config.yaml
num_hidden_layers: 9
hidden_size: 768
num_attention_heads: 8
num_key_value_heads: 1
head_dim: 96
intermediate_size: 3072
vocab_size: 32768
hidden_act: "gelu"
norm: "layernorm"
norm_place: "pre"
norm_eps: 1e-05
positions: "rope"
rope_theta: 10000.0
rope_fraction: 1.0
qk_norm: false
attn_scale: 0.102
bias: "none"
tie_word_embeddings: true
parallel_block: true
init: "normal"
init_std_qkv: 0.0156
init_std_o: 0.0
init_std_up: 0.0156
init_std_down: 0.0
optimizer: "adamw"
learning_rate: 0.0007
beta1: 0.95
beta2: 0.95
weight_decay: 0.27
lr_head: 0.00593
max_grad_norm: 2.0
warmup_steps: 410
schedule: "wsd"
decay_fraction: 0.449
decay_shape: "cos"
final_lr_fraction: 0.0
batch_tokens: 262144
max_seq_len: 1024
doc_mask: false
train_tokens: 1051000000
max_steps: 4010
dataset: "wikipedia_en"
Each number is 128 + 32 x the weight over the matrix's rms, rounded and kept within 0 to 255. Layers, rows and columns count from 0. Numbers have three digits each.

# down: layer 4 MLP down (transposed), 3072x768, rms 0.0261, rows 782-881, columns 640-703
# up: layer 4 MLP up, 3072x768, rms 0.0326, rows 783-882, columns 640-703
down782:131140146102175129155103129135127101134176094085141079148133134136121120133082102082140104145108132131098089107123080164164133124098102126191104123128121128138112170123158102153112125151161190
up783:118143100111136097136147120159088103127137105152141129033148108123110130156159133121144129162139124185167159145176148138101113157131076127106147090145148130076088109155124192150127205144113160
down783:137134100132109140129127184145131114118076066131129100123153142173177109128132173168179158116122075113158152106095109133118113152146155149148107166152108130097147133121131074111139125131120144
up784:128154127118162142035150090088023092101178185122251122163122152185127117139110155146161184164161104113196145159068214142087079128113173135137118138124135119133154095131145120149047177091071086
down784:211148072190178069107120185013095132119204179142184071136118126055070087139147102184091115163200104101143156136085156166127077055027136143103146168131162111232185118122111190151124122166050125
up785:114122133169118144126101112110119144188139134100174142120131147131157096135101127100170124043093092149126129141096134045135181219064087150142096128090117146157130128138170129104142159147147125
down785:128212122117130070134154156199074127119113084111118091159141189150093138112182087150128142142080158108167156121140113178085161038191143108135116087128130166109085125085095109111164125125107092
up786:151135045131133185094160116115123087176081127091152164121099134159133125144109162135156095139132104159114176135132136179146132139126173106135110104096147120181105080164117140100114108143146143
down786:140116189109176130178123130188170119083140230155143104126169120132122129153106142131120141101128121063144084172109159109144122103137090118171159143122073125096188145145132119092120155134170121
up787:210117107058071113154178052122148072127142196166131115062139147149203058116154193135133141082136089113093173111122134133131121156138132150142133155143143145127150199061167181111144125144153143
down787:142078106107078134103107093152144087159168159133086089113084118100098087107113134170106156081130116123183145133173124072146101121189148128149120146156114148149138152155119155149085118160159121
up788:114053204134075150136148143108108132178125169066084137115130116133133130104137128145106113146187114121100126102101140159119144165129146142183126125103082106179139105117161109106053132099155058
down788:160143155153152072115098135176087167068067076172102122128180103112151129153110090143148153080079150109155094144138111130153154118147098149117112138078174113158101170055096164118173170149126128
up789:094135105162011098135119135113164145172093144073160108166073117187161165107099125103172148133176161130112094049195147137144117140139100203162165128193108135104155143084206145160120128086089122
down789:126102171127158072143158102105063082111115089091120101148093148142129168109114112081087137137079151086109147129173112086120140074084124099191121154149089132111129072152111155123171109147102161
up790:108124085147131143130118078161073134067091118147131134136084103123155090129119120110102087159102119138110185202149224078144145138019156160128153118122118171127134129092135141139118118119128137
down790:131144142118121061136089118121182131194120128125071126160151134139092145109100128128185154145146115101105112095077147177083098050221149119123145109191147135115124088131147131086111154163096124
up791:051127128044157152153140093038139127180168121093148101078144120051110153158139157081156174108132153121142125116113164103105086091114140091101157087116109096115149111118148138137148114128136164
down791:156105156119159173085175104127122137117066134120139138122071145159172196115142144098068130102157182108113149109113162141175156116097166154198136162119122137181123138156106083130110143095156114
up792:162156113153120143138102141136126154191153167143130109132128133131096116147139100078087083140110135124106088124104170125164099234102175100163109135115092102152118108187071117133094127046159149
down792:195129106159086161115146190139143127100094102110163116129142080109145127158102115150167156171182151182144156153157119195115090130148114144116101120078151110181149124117140092075140146210152137
up793:131117174143089154080098071140125100141135120056136101068164098139122131107114169063119131150191129136135125132101115151110156150130130133081066147139135098163139122103093125163105102096149099
down793:132137115151105121154129068192132158158162131189175145095098124110121153132132105143095076109122134058150092108175130184085130153141174125105090086127129095125134109065186151138117149158143134
up794:120106166104121103123117112164101093144175097069160122137104134159075156144145136137160162174138188159127156145104074136077079179093135110068126120117151117090131122114177145123147106166138078
down794:122115124165159149130139126106086157064126128111128124180161139137098091093153138168093101127115148097142080134107158115130159146065154129184145100117175162110163090108159145125121121065149075
up795:148116176088094116105129104151100129081130099159117127127096110177138091120138083163139068154115093100155145161105138120133106161113090142193135124132149169136126112054081105108183129156139135
down795:127138091128144193125121124123172124189163126134183135103141165118158156117121137135163137137154151106132070117113123123142130124163125094115129151086104130123159128170128134078130138094178137
up796:074136122113099093136156139067054185155135174128150133105153169119151102084138127142103151124139184134145141114162139148178103168102145165152174067130126086127128146117150081150108148090185153
down796:140100109136159166082103143098147115178132128150089116141145112104091140145125080162129132121156105065146178116134153128162175113102161146180127131142166130138115109038160185137129161162124104
up797:128105170048138122125131107122122173108105128164170162101108121114202124105135106107142156083125176115150117065159135159123118142116161131153102136118124120160131136122174096161138124114125138
down797:065129143167138117117130067119162105133114175125065142142199138109098100182170175164126129197149097151152115081123094131142121129080099120102123081128166143059102115136099120053115087179143101
up798:146116064151080046105159161119057184127105136130139153143093197139155120142128143086125138169124056153151132123089150166148150143111077087149102079149147138138164123126108105113092156077130111
down798:147116144175143125142110118115133111111118127168145147135126148163138099154107122169099106150124155160123176099166098101107130142032137160102130140099096180123137173106090099146122095088148145
up799:143142133090152132148103140145104118176143107122060067112094082104141145127092098125144087112079176124109090142120129092105058131122136055098083107139130142106118172122118134171155136129126210
down799:176099065148173124087137156153112103073137121109147192103129116163109102158090144159143168127133089111131193135147137130164148125029139147124097116090173133119097138140159132112116125110149120
up800:081083103103158174136157097139150135123075076133110144175094145140175118125132083114133109106127105164124133151050128160166142124126122092115133119119127171129158132139196118142063127119062167
down800:166164119115191048074110092102143144157132095132080152112113128103035154174151096168089184129114127180089133087169092129089131150074146139168098100129122116112111079124116063203184156068155147
up801:124138142140116161104155137102103143117099114154131103134111136128123179150140148140146109115164141107112125164100118096120148130129172147150129114134136086093099150105118163118157155084119143
down801:129147123137142128165113110108127111112159171133114168106175094080114115131163189144108193121120130149159129107146085153139105110195094138086081102187135100109128111135109151130124124188171162
up802:089120151058110142129160150096102171144128109127142107119095140100122084104109070111104137135137159132153105079128126102125087116128146120128118145116139139071100177127153182129130171119115160
down802:092111184112134106184077136117188080119129143112107099155187073151145099058173135138145120113130109180115102110133110117146106153137149117175129077133109143086131136160153107146084178089143124
up803:097092179099139076103103072152153152153144093105086154137126098097142144118148172096056177157145110147154178080154153120125077113136080137117092164152154157130120118114147164107083136130107140
down803:131098123172100126093139117124123137016115150151101101146140101123137195161121112124132165160168125078107088124128141094156114142123150111099091133124116133130142125155145115150169103169145141
up804:107121092142097143093161111140130145116098176082139147194107241107173131119106150101118149142161103107138176109112114135137133074099107130115118150131171079122110089141163102124083160100067148
down804:171119124175126131167138113055120116125102107105146165142151105162169128113166166114160146131112128194138122115138122151106099125124113116132151139131109095160099126108118127158124134133143143
up805:163143108115164135110126101100075144161143109076148192129107155143117127127125127106156148143106081190168169172116105182106078164110117175142060074070099128128089118156116079127152107179084130
down805:161085135126157117150203091095154146158158131137038108066096132119163112050199067152141139112141093218114066149145139114096111112191132119186115120068094109140122141085153100123120145131136115
up806:160126078096117128142138111172082109180081128134143155157187189171112133160093095057121127134132097093162107150157145112099153128056133113199063148119124062109130134146156112110095130140179137
down806:123107102155148116113174113199164125085135151101092109062126116083130096161166092161118106174154231147082077105143098128139140072121133131159148114128153112142115173126107133161110158141168215
up807:189093127141153125119117115136065101155145178134127135094103151192149161086102156115079159133115137122211116126149184149093097197125063130202122136175082125146165133111127199128146174098170114
down807:145113118112141193154097142091178081146157168111095126140139127124100142127146151185165075155112126120157087177088118092198117129149132090069125140148109116164137139171135150118195170152108125
up808:144116084142117180074144118118119122173147164120140105141138121102093108087149159194167156134097160156134125089139156050137134135129146100123153160138207127117167132188152122139151119138135128
down808:167129149092120089136136136226148135123132138073127125182123110143156157111116109085123129120116123121103152144131094165140086161147097157114047144132090088114136184111098118152108171076180134
up809:055110076149137110124132126196078142107099126135104116138165132169106117105123147103171156116147117099161128079130139177123129132135138072173125077148139073189129129101153123120105154097075118
down809:174136155081119130132072106126118149165130112138140142108134150113134094209135136163149184126149172156122139131117104080118137108072143158156154154185121133139127147136149104173136083086174138
up810:118153121139171152098105085090111158137119165124157130120079102191119117079139122126103166148098088075139100164182160124102101208110123105147092139106139085115136098136149108113119125120050085
down810:160104205137111122100116123109178115153130146132207180144137156127107130131131112150121160109163142155186123112139124045138108102065154094120127154101059153132151132117126112119124089151117119
up811:130107117117123161164154135111109097065099074078107055193132133115081089129136161125150189153122132056142090119085147141154133161149175098110037109175168116115127126176105171103177141138131126
down811:143132123135078107085088121127124195134161114162178191133096138149130144114128158114153062096143089159117121114112124107117162091119139140115132075130094133123144093089152087115131107088130098
up812:141003090160096146101138114138144144100121159179132117146121148092124098164080163109123198147165175122116115146179095133202124141153155133118144128155106139119103164171121118049125217125065146
down812:164112121143084169097126131108168136164110177081102156142084164091188067046119128139052051160072169139156124058065144122064135132167160133134132103197136153127082129213156128138110112111103206
up813:121106098123144118138112153115136156135136155113165141170127155128133149145088106159122145117169091183116157039073145126081127122092139132118113114162088059114146180162167120087121098155159096
down813:140117122153152112156126148193141190098181091132099128119142168142159151165117161125102145174135155125167089154135124136184119117073108114123139177119090113076158126110108055083147115132229145
up814:138130152123085168067147095133093165088094060077227055139109168125172112136125168078084064108120124178154157122089187230225133105116115100130083112127151160118128085148174091129123150112081113
down814:088097197102116173112146180101072146092118159095164127121053166144170135104109110150066144134038153188086141168134134078202089123145146167126106104194137136145083069143117144143106092079114121
up815:175067157153126193101117119125059169124121108088118148122152090189094147168067084174174122094109134141134158134178128117133084110089120150132105131123155129152216118121115131081129163139141172
down815:121122151147101176130126124151129108125137143126130134134130138100149108142169154111144170090171161122161130190131124129121119129139078111184097193057156111125112100136145132156114110096127119
up816:113117114133113087145152149080082143129091107082101158131111109120152113141078068110094145114098101151090107102067138132150129100106171132138122127118133125166143125170162103161150138121145128
down816:115062113180119113100171089107130153139153139139117163090116148135127115099138121132128124110158151111127126142106155144091137099082176108118112098084158171155190146099104087140146120086106059
up817:093070090135119130150132115195151146062097109149169100147168077147064116113127139104151174202129096094133177096130114129122164173140104094129065186196202126092162193179213094080087161112133171
down817:145155101170153132141124084083155189105143124105114064092101127169157113074098104152142116058182144105099135130138118111153119148185183178166154190132100171168134158077186123144106138147204101
up818:149063101091062084096112077074163115127095125091143085161119121180112119121121147066100161163163140073126160125125140180127088132108142168165182113132108121100120183122123088129084196140105184
down818:141145157119109083102142209096151142074138176122110142174142182191184192108140162132107178148129196140047151152085121151091042148062085180129105114115051153153203175078139106124092061128090221
up819:112099155141112206115169088194088118094155141115100054147124152113107042145098104134079088163134141121164123133129120154138144084131104091175107171102129139124148174105148128124077190143115165
down819:134092156087102112224123128106130099108127166104165189159144124145133112132180188142135181146137173096092126065123137187165161131161152188119139106165165121143070091134203131102104075115115108
up820:106129117127120092144090121130095107150130187151182116155098112145111118117097137100088131116115118147155121183130092123102122127104109141120053101143084052167115160148113143160132162095117105
down820:138149150081140124160167144135154154142092130127120167177090071187126117153137119178143076149119174130096078096129139099160112114175165162104139078084147138150123149141193127092089104143132145
up821:096097169142070190115104142089095104183158125071153139202077097127101134100084144132162189144120134117156163076187117184148142164098142144126092151146158131146200128140149132106102118093121120
down821:242173180189123134101116124106084196179169081123095139114092234164068110110160141111113069140081167171095111172155118113151159096156127163163119130137158173134117117129069126118116098182118136
up822:119122082095167149152108177098080084121177112084107161105132131108082116161158164125079143082169138128130132100092088134144182171100120126120130103160125143178120191164068126143154107146137109
down822:172136106118102112163132127125160156106133177164148070131130163114118132143120096131160131137161144087175167107081136082074182114097191095130087136129112106099124163108129132103135173166183110
up823:022090084175136134163108170180102166121132165131124165130126135112165082094111147057063121210146058149130128158137164119196146150118155101145160120186110139084147157127119049108120156068140094
down823:107139154070177061090091186152055095156168078111095112060113185138160118082087157131164165087181093048222145126121174111108197119127186113161137138143166080111137153140138156222127189128097108
up824:155096172121081124080182152111081162157154116127060169139143138149142140124102137105119130140093144133087154168119121164138103150147149118153138090108103161131121129142140129144144123065142162
down824:117146106134106156127119105106127137106056103166154120097138113168162109143139126151077132114172046170128134151095136190177162138155142087115110190185198181122155159121164208137140151182142115
up825:134145156091134138128161174131131117132158107137148149183064146095106137155156168165177123150098063123138099143109087120142080182093145137140104153078163133193090147130146129065168115167197094
down825:133184121060037131131137141150119143105039117153153108152146159174090132103138163121091131119142150182122134084107099087164088133086092134144123121128167159141095061167098150117171124126093128
up826:187099091141131132096125150136058135083085151136157113182088161123134099191135133074127124114098121130071165156084175169125109074152152080162132110131170075141168194150167135132098087113126131
down826:150157124152183096110109087163134067168176158113124159124121074069132133072127120181088117130099192123116159141096140168081185091056100148158163111162077129130085137054103089112162129076159201
up827:118048123146158172134104121157134184177036165066187154157100129119054127133172185152108157101148086112064137115102118122169100123123116142080119084124144100127099065172141119137154130128089173
down827:167095085121089106110134060108124164200101138110129156168049140159052152116108088103107097116106097112109097092179130059090071154112131128128151173115141135139116112114186191134083165139138109
up828:088095137132041134146157127152096077083153156161138140116152158131161190105113131114179073116126150144134130147165118132121139131114116099099159151136159173122072125124215161068117075105169152
down828:147142153103137147113114105136117135102148102063146112140152127097220100167184160155117170113100124145093146131171088192156057152126083109120110081095149159116099161173086023185067099160123103
up829:140074120163111122100129089165126137139101072135082123118094205172079129140101122156126185117086116115130173084097174174146121132104193125131108149175168134120104136126145134128091216127131181
down829:124131105073178130190135104086143149161135124199167118114080092154172170059186135106089145144154115157082088140090122130129149155154126152138109080159088106160135119165050154085177137132110110
up830:124104165102125077124073090139128120135107108156167092125078084100134136140144165115147150169116133168143123201167179162118146092114115116114160100162168160098157123149154118115128131135190155
down830:107119147087129138160121154180162176077154153132093115091142083175128109085146102208114108180123112117128103160133168073189165172163125087127125111124178085123134122128128145149174140160119107
up831:097086102107185125110095136172148120132157178125112120105180108117196084096107126140122154164171139118128147128152131119160126123094135103125143001118123117168090136115161122110094184149168094
down831:126135115109163098130136104084172150182122142174117151111136145162131147093135155171145125061195119166075140073164167098137144148123180096161085076109166143118115145141092113110068130065128096
up832:118118154111109178163092083146062140089144094092110133123110184189052117105079146145137136184159061090155112152160221169154117156115135094153075160121112082180110134161097138131090202082085112
down832:176199077045073099120137137103083083172060168120128126076155147196086122130069143062159139170125077172114132104106147082142139174085159122206159106137065087120165096118100131165094150149219087
up833:101070129110173105124173117117097173105137126122120097099167124148072125141084086098158098109136110140126125118059120126113137152141091083118157122136120151089151142110116102054096099029174069
down833:161107157128128142165107122115076139095159102101146202179179108117158135119181112045128184121149114153138148111099138052123040139170142115060102019111132130115113133192118139139128088198115138
up834:161117068113090129155184129123107104128187141139068112173115119129138161135129157118191113103113074127072132112106163123124088230106148085118087141152135148165159115158103088077135167096169106
down834:114144144144113133163071077144165201118101122126149065135185117112100116119126141148102150176140150179200164140141130155123167092104113166084102087102130119104120105105136147107117042175137114
up835:087114069094119109126148169126119146129140175133080130166085095116217120096154087089126107111136092180078099115133045156163074160150120097098140035136119076115196142193081153159122147106130147
down835:161162127132070168159115100110118138167135086149091114126152142152010124184075165156104109140096149122148133125129143121100168108039146151173099204140171161158087110078176111126116125134114146
up836:138103125099146126142126130140170096129104095123156102165072145128057082097141140139131144203131082088173108203138146171205132146099144122131062066131163131124155159148189107147088127168089099
down836:164097137101184099083159145138156044166085122103117167131132141127153191124131167101157131182149129167091089134040178170107161120109100182148135132149104135121100142082179076092124083129141086
up837:142143099118093162139197135113104172135124166153128130160115110125129112119134140159127168129152100101149141124089124107104064140132202062115111101131171116149148142107140159076115131147119145
down837:133105163093154133141102151147164101122119092098113180083107130132133168116130106149174142166129125142101140100126122136175136124208068200142133164133142093123135149161104101138130084104146129
up838:066123131104175176093136033166125068116083046125123088126115154194109077122144183144166103153188139130121104107144176096119142127105159147123119172124107172098106203144172129044116133104111142
down838:130167148158103129146124127150121176149127058127123184134126151094147090089128126088139143099086135144098169185112087162108211149070168166143138117135107151063079121128109128126158112115123101
up839:176105173058090139108123135162131124107115131101172159139157137147196107126111188131073089167183189140191158207127166160078144122114124121141090131088120122125121145137157139137172156098076120
down839:136131130091087135096172073096126156058080099149102136092111132162141110166123144088119127157156116085145118110110145104112109086236117155132177118218057106125138145118134132170114154143183145
up840:086161069062092139144136174136129097173114179136106088120136120182147084131132148056138120182145109163155161118115140095115099106140129100127147115070101127176105092135073158119148158140099086
down840:120133126180153150171137170133161153178161083070180052133102145122106126101168177106118175081132091107171121117110100116156143169119139095161111110131170147109213111129211134134133164128107138
up841:124106104113120137118147122152131210151138105168125130177052121111177136131197164190094124114141123130147177091156159092157121125138099152150161127159110113121171174132132145134156114107122134
down841:155120098089131097158100135164154100157125143147126172141092144128147220158133126105112118107105127170127094123138128147095099164101089152173101139127112100140136100145132108122120104135171148
up842:108117159151116114118118107117100114091112155139104079116088089189069116148098161135149192127132104075108184162122129146106086090115107140131122092170084165121168102128127125083171090147114107
down842:168189093124158162124167111134168132134164116111120131105102227068138104153109121138056047146098137178147134111082102108162189143079150092086144170077104082180082149146108110160048152115172203
up843:152109208105134146129102061146145098107096125130134136178094165136177110119093140122151164111150076157190210141112105085140081146125088107138125152138126081161132155050164128068113123102084125
down843:155094102162092088114079123023134122092142042180119154078131141070114166111129125171102078131152142093139114157100068102095157144127202139116159101093138129078164142126134132127070118135120126
up844:106124137119142113119135103159077158171096184062157056192126120101093146120119135164123127092152117115128165027172114123177085149111099080128122100159107109139137137118176192121152171134163167
down844:130099121099144147116097126146164096148081123147104136115155168144105089158117120122066152150129159159111100126098183071176166119140072065090134083151155108153182136119096101137104154081138099
up845:111046079170137125128120113126157086113112149073099127154075131142117065103132162112135124159180105150103129173119157164161154150121084151113058068138160163156181149153148137118067157121153109
down845:110089164158094117153154055136096155180129124137118115135221156126136120161124163127145162133105148065132140104151166067168122188201159060148131145127098133122173119103096122143107165115176124
up846:053077161088168104178075112168090146110099074136102166166076156150097162149125133107151118145149130135109147148099157170111121144089118098139073088078123099137119139142094143075125088081145108
down846:156196098152076077104094132103116127165130143132112151059158172088129097121109086099161122122195118188129102188120148135139096161149166198188158106130128183123113136107113171176111119124185115
up847:157107117130123059146150113144112115063134124085132113176107115090048196198161151161108101143146177167165101071101214207198090095127072121138109128139153120172151099191220142152119149154151153
down847:122140152126108104078042106083135085104165204120169149194058187119139174144154115122171151087097175138183164070147103092137128211123138178118162044109121198157105136145131080106129105104135121
up848:119117149125095122071138110100140191164134063156133177121116124107131120112124126115126159128121125156241130136154101117179133111112154139094105089072132086184157144161156105145114117118116102
down848:170128088148170150122112133113076122084073196170122124117128184102092124172106124141126083137121109104104136119085182142136114134077112114076081100157107146127142193111139130121100117051111133
up849:067128120120091103120146112101137131079158164143172126138088117162179154165083068158161084136086164116164196159102119203145178115074082149173097076100138085137098107183157124132113199108130112
down849:108163177152166129072122162158081158141120060142150180112129148110106130104141129054087153118110136132150150065112199093088132194123128140104137056196179087149101110126069160149113154168092127
up850:110152167127112195067111076111140118160142124097148091187127127162163074128127103070188170161133087083125165136087173129167161072082145078073089086212213098099136125214143106168162154129162078
down850:143107076174123086151096179100120066193122111184063122102151124195140170142038090102173165104140071182124107038109199187114139110100190117088148114115195191128113138238084072136051151171144122
up851:101106114141100203139152153152042110155159106144156083125153141125115142169122134084137136136171137135136129119079135138089110101112170113101033094138096174119091144142164155136099131153157173
down851:141096118159088132167127103090145098139141148167163127127133199127113133089148124146144130110118158134100133161152085114111130155146125094100166180118136130069153110174151090120183153091112109
up852:146093145121098134129145112118124140160133164128129109135097147112126093086118142140082112139136134170145153176180119103183134169120117129188155105147186099114061130105156125088114101112142111
down852:085094112107157119118102113119076125101195154106096099154172119095084115157132126134149093118114123094098162081122124112119139131105180154168131092161109102131113134050075078109133080095130152
up853:133118122139077118124149136172124102182128118092158081114084140125100147117111156113090172136120104101052098117133119160166154169113141173162097158104128173149094140159136099138146097119112101
down853:091174103129055187150078084118170136080094177135152120131147139156083211125134148113111163174188118153163210142119125208191141162132154114098153200118112138160141115194093163124130149123135168
up854:119133099093109219165114124101120113145078158113068104162170159091101121164151146093139149191139136172159127110147128176119159137137150143095060157124076147134107169156170067091129184186097132
down854:156128122133108123066081110136116148053124100073129205112141126106120074091200131220125163127166108081176133174133167160093153112034070137120101106127108130132148078138031118121160149145099120
up855:118180135069048112135131149102156083116118130127097122125132100133080168152150133077147103116117118123169123143110089197143178160102155133150117099071129112167094089095089091164169119127147168
down855:060189139163141140048145118145064164088082128056130166150144168109193143144187108156140167169129106124074127117144131164150127130100084158099110223126070126059102085144148135129148145097104080
up856:132108157151110137142120109178112144157152121122168091113155134125126122139067141128148084207127129150190142095165168145122139213134072190160119142115129125129132086130141152106115103149132156
down856:093119105091075176135160192146134147145126146105114092068076060126118157138117147078070136086135110156143109062222142114132111132113103144117085158226130112061160156152117135145119128113102149
up857:182130130091111113125094118161170166096109131078162109110114156148147125098080098113103149094187166155107187077133142147096101123154061093133126177144123112193167128147122135129107159080095078
down857:109121102130121123143133178142112112082147100192113146177100112137120149139182140142140124164142156069108099129157125059142193050180181122097173094195104051134101152105122133120099122112164172
up858:190073145159168117097171148152139152097105083097186137156124133133131146196148113101093141127137034122149117159111183145120142143152102125180157084160127103125115137122192143118108165086158042
down858:122164100091115123172098106100136098128099180154072147138107136109103154096138129169132135105106159177095128114143128117158101110142102166126135087104167158142125140138124104148156084158113159
up859:064137100077094141116158092141122157112105122149141126128104115156118086175098164122125121125128130128076183141123131080071119121136140121163151090106100137154254133141168117084086112118136168
down859:171055143122132157111119143136089086110182123176127174128149073123133172130212084166121116110177127127094115109115108122115086128199095156143126131118133137150077144086180120221127148104127100
up860:103144111120130100108135063118144140161192119131178101158099096190126160168103100085132165191159103138154205136149076102068063160075098064091169101154135130077129097154079173084141170057139153
down860:146120148150082166085167120152165132167147137155150134116170141116131156106138120100131162168161151150165170089167082100098145094162065157110114160135123181176136182113175115120136104135135140
up861:120128090159110156122091116116151145062138095106110131102135137126162097146116176104146094110156121151161173138118149116177140128133149100114087106156192121159095107124202168069099172102064071
down861:089158171137132108160121159125101104186119132116087165112171138103126163144098144167116123124118160114128070144123110149195160126199155150167113160121122158103112157099097107137136144139190138
up862:087076142083136143146161149111151107158179068113137071129107121130154166112123117136141170169147094149096143099136110110163170150139110118106128072170137139113109112125182148101160100137151135
down862:130117187136190033137085093158100129075081130130163142128153132165083132190143111108084126093116122161201122116138179042101157155094148152111156167087071162148092105090078126101131156126142136
up863:143118156159135133139175109134082157113148090042151090124165125122136124156085114150175184131115151109155150070127127137094127110126112098141071101122177080100096119107192135153149100125111167
down863:135126168109133159142129184133140112116158133126104115144175134123098128125203158137114087168129126149166141119210133124079167121050115149090108100124114087176099080094172107078063130154116096
up864:173128156119146167121084162113136161103158159095046172125090122121140099156149141138136153123152089104172128156107158124132126184124148130131133138091115110131116158094075084076145114164123108
down864:143090130112141135161086175142100092147112110134156133145132162110128108101103104085139105133147118133138158119087123092118078133068117112126142150188129125073158106131093092085151173111180152
up865:125104134114151152143125140159111093085107146121130117164123127120139153132160176115149179129144059120079136157124137134129134122108145143195186134143124120077101176111143146098131114088132214
down865:117150135117135157170134099115144180156058122144172145160156122193134169126113129112157085128136077144103139134108142153095146137179079142114121141135159135108113111094123152141132105130157109
up866:134076126106092085114134107107147125091082152126185123103066147120128133169140154147097124129218136102165088191108102151133097110132073132096081117135142114120159154143153151117057160134190054
down866:126129083129116065137149169102121110110096145133149113141089118173176120178088165166108152140143101115168163089124121093150150085075145103097143105094136161109164166135140056093152174044103142
up867:124087137118094121127151112103130168133163128137095118116136119165189119161151155134154120166192143139160127176029171164109131127122135127131151120131111177194163099106126181111139132130142072
down867:142109081174125149113167170177142127154103158137114160135140119154185086119142076098139124093116169139165192132172085110099092138092099145144154158104161107121117162180101084146127112150130109
up868:119041122147121178161171104227084134069149090164162174202117113140125053158091097082107128211094097114175169216141104066184135110126050137118160157113151151078069055141167077173128147072068161
down868:122141134130101089169104101092127134157140125061117152096125117128227180124113078168141153098127145114129103150188125090125135164125138159146127193146122145182125147142152143148124148114152137
up869:171130160103132103181038097137124167141119148121119098157158126119141070134125107115159099089139118218123095171057207127133156188106110120103187142153150089131145161166160154144141128146139132
down869:091065102093135152115102111162079117082098089139153158151119099129108137144121163125076203169156113097090124094141112103141088102088149152120127133077192141103105152135120095123114137154087199
up870:114123119088116092124145129147127106121141145154117130151112129132096108101097115098139138189139091101134131117200143113110051113150132089177123126145114150101138128106082177110142178131143150
down870:128145108143175092107104160128132163099139166193115126117163109119107116101103158127165102084155152126112125117102126123200160118141122132139133096148060117194147133139133084124127139112120085
up871:135104111147145120110173134142124195122185151149133134115139110161122099181109146076135096153108126152125176118046165158079054088100098082174130081136129111170152157056170109153139128146117145
down871:134118150105139144127128156166189165193088161135092089125129114077132155144110063136121145101106123134130101098162105103133115164144101132145173109103133116133148153151138149142131118136138115
up872:089142126124108180163151147075154186137134122118180165164124109079183077144077129179125130180081156117132064102109142122181121159133105162103136103116168195129139160126070146154131122120121136
down872:086099103115135122099160109150102130149140146080071085162150137154133110113142124086157171108144077114155147160130110124125083135114161117137128124129129126130090079137186111134128113092130103
up873:131157157119047180135123098140076125149107131101170138166057120119143123119145127143159153161094069146125167118154129130131045152130118149092170125122130162119111114117178145147121122102138126
down873:144138182163140085112163164148069170110103094072168146122135159068122100064162115091137089126101138121166146134148116134083121144102176156061090081114123097150144127113089134165059097111095106
up874:090113168142116136138110130134133144128100089103145108084062116138076081161129162128152149164163139124105116130141138132190141128117124148179088138145177179125218131150156139123148120106141098
down874:159101111094122097107177173125154126142161141232076140163189109113128114156090096107144139185112137107110107122102170116081103166060124139105178151143109136122091143138106174118088160095194142
up875:122129157063133102153133140108094136123116085129145062069144143145132107097090106118129101172213158087180130090115144108146165096113120209182137074149130100137099144097141129144066112156173096
down875:119245098055141179160101109125163153146107044193088096109080096139091098095134184131057132125128164124111140153117157126141151177117094168112079108085121160151166049149120098097098161210142140
up876:098138122159103145045160134111169137128181103126154101103071145108136087133114130122161126075131116162098176133154096107144135132113154128136103112090125164163126131078126133102119100136115159
down876:162102195138177102090170148141083090132131128113090124058111111195126161170092152077144145097174136176192150149104108130128135110114145087114113126116098102128120110130081131067126159112099074
up877:140116155113144112101178104126117167131134144141103139142137192149159066099161205109215141114153138128132106068106127158136128077117124092076153111153116068108168217112169133091091142106147141
down877:138077143137118185138092128207109147123096086126146109157119098152119148218078114066069115134117095099126167167151140119168141146059147171121114164066172191158082136118180100127104083130178173
up878:132166166095086120163190126097130106125103122141149135082103141106120139200111145158159152186135102078164160149082050157109074213128143127097130154225106069155165180156147108175195154110118162
down878:155170206127104129061154181063139128084079134129127101139103222098193092163135130140206164149091102124075121114092147170132110159125097137059139098164152132142138079088161163118181150123105104
up879:141136128083102106063131138106120139067128194093140161100093163105135106186077096072088151089145143142104146122149142101118178095090095125160195095126114142122156156144083149160107167118134145
down879:116093130172151111122166147148148152189127111129076104189152120108086145139099204089085087115181134128125148089120094150118147128209174126117088123123125107151143116151150139106163165124138078
up880:132084104065147106173101133118155116104136104158126105142136175109158096135134128095126114129148142195107172130168145175213143122090089161151083130126155110158095123144147141157070174092161109
down880:128166105181095144090076131114081147151139139141140155171143131095092161112125170149118143176084110110136121121137155159070067124175112150093127114131117151177135111151181088159158101195117131
up881:108132136115080096137075073139149107103134131149134156143112207152148120124107164131099126158113132181143126148149120160117161142017133155179112092119136091093156182127146150140122128110117165
down881:127135164138166111090091178178169157134124061068144132145154140080138148102174133128123159112101115065126068182104117112185153099243142079151145172133114144126107115107087109127148152187130091
up882:122099121130088168091115131104100162137157175113137171160180122150144138112160098103160100167208141112180167169120171155174103203118134104071165105157189092146133150218116127123196123115117075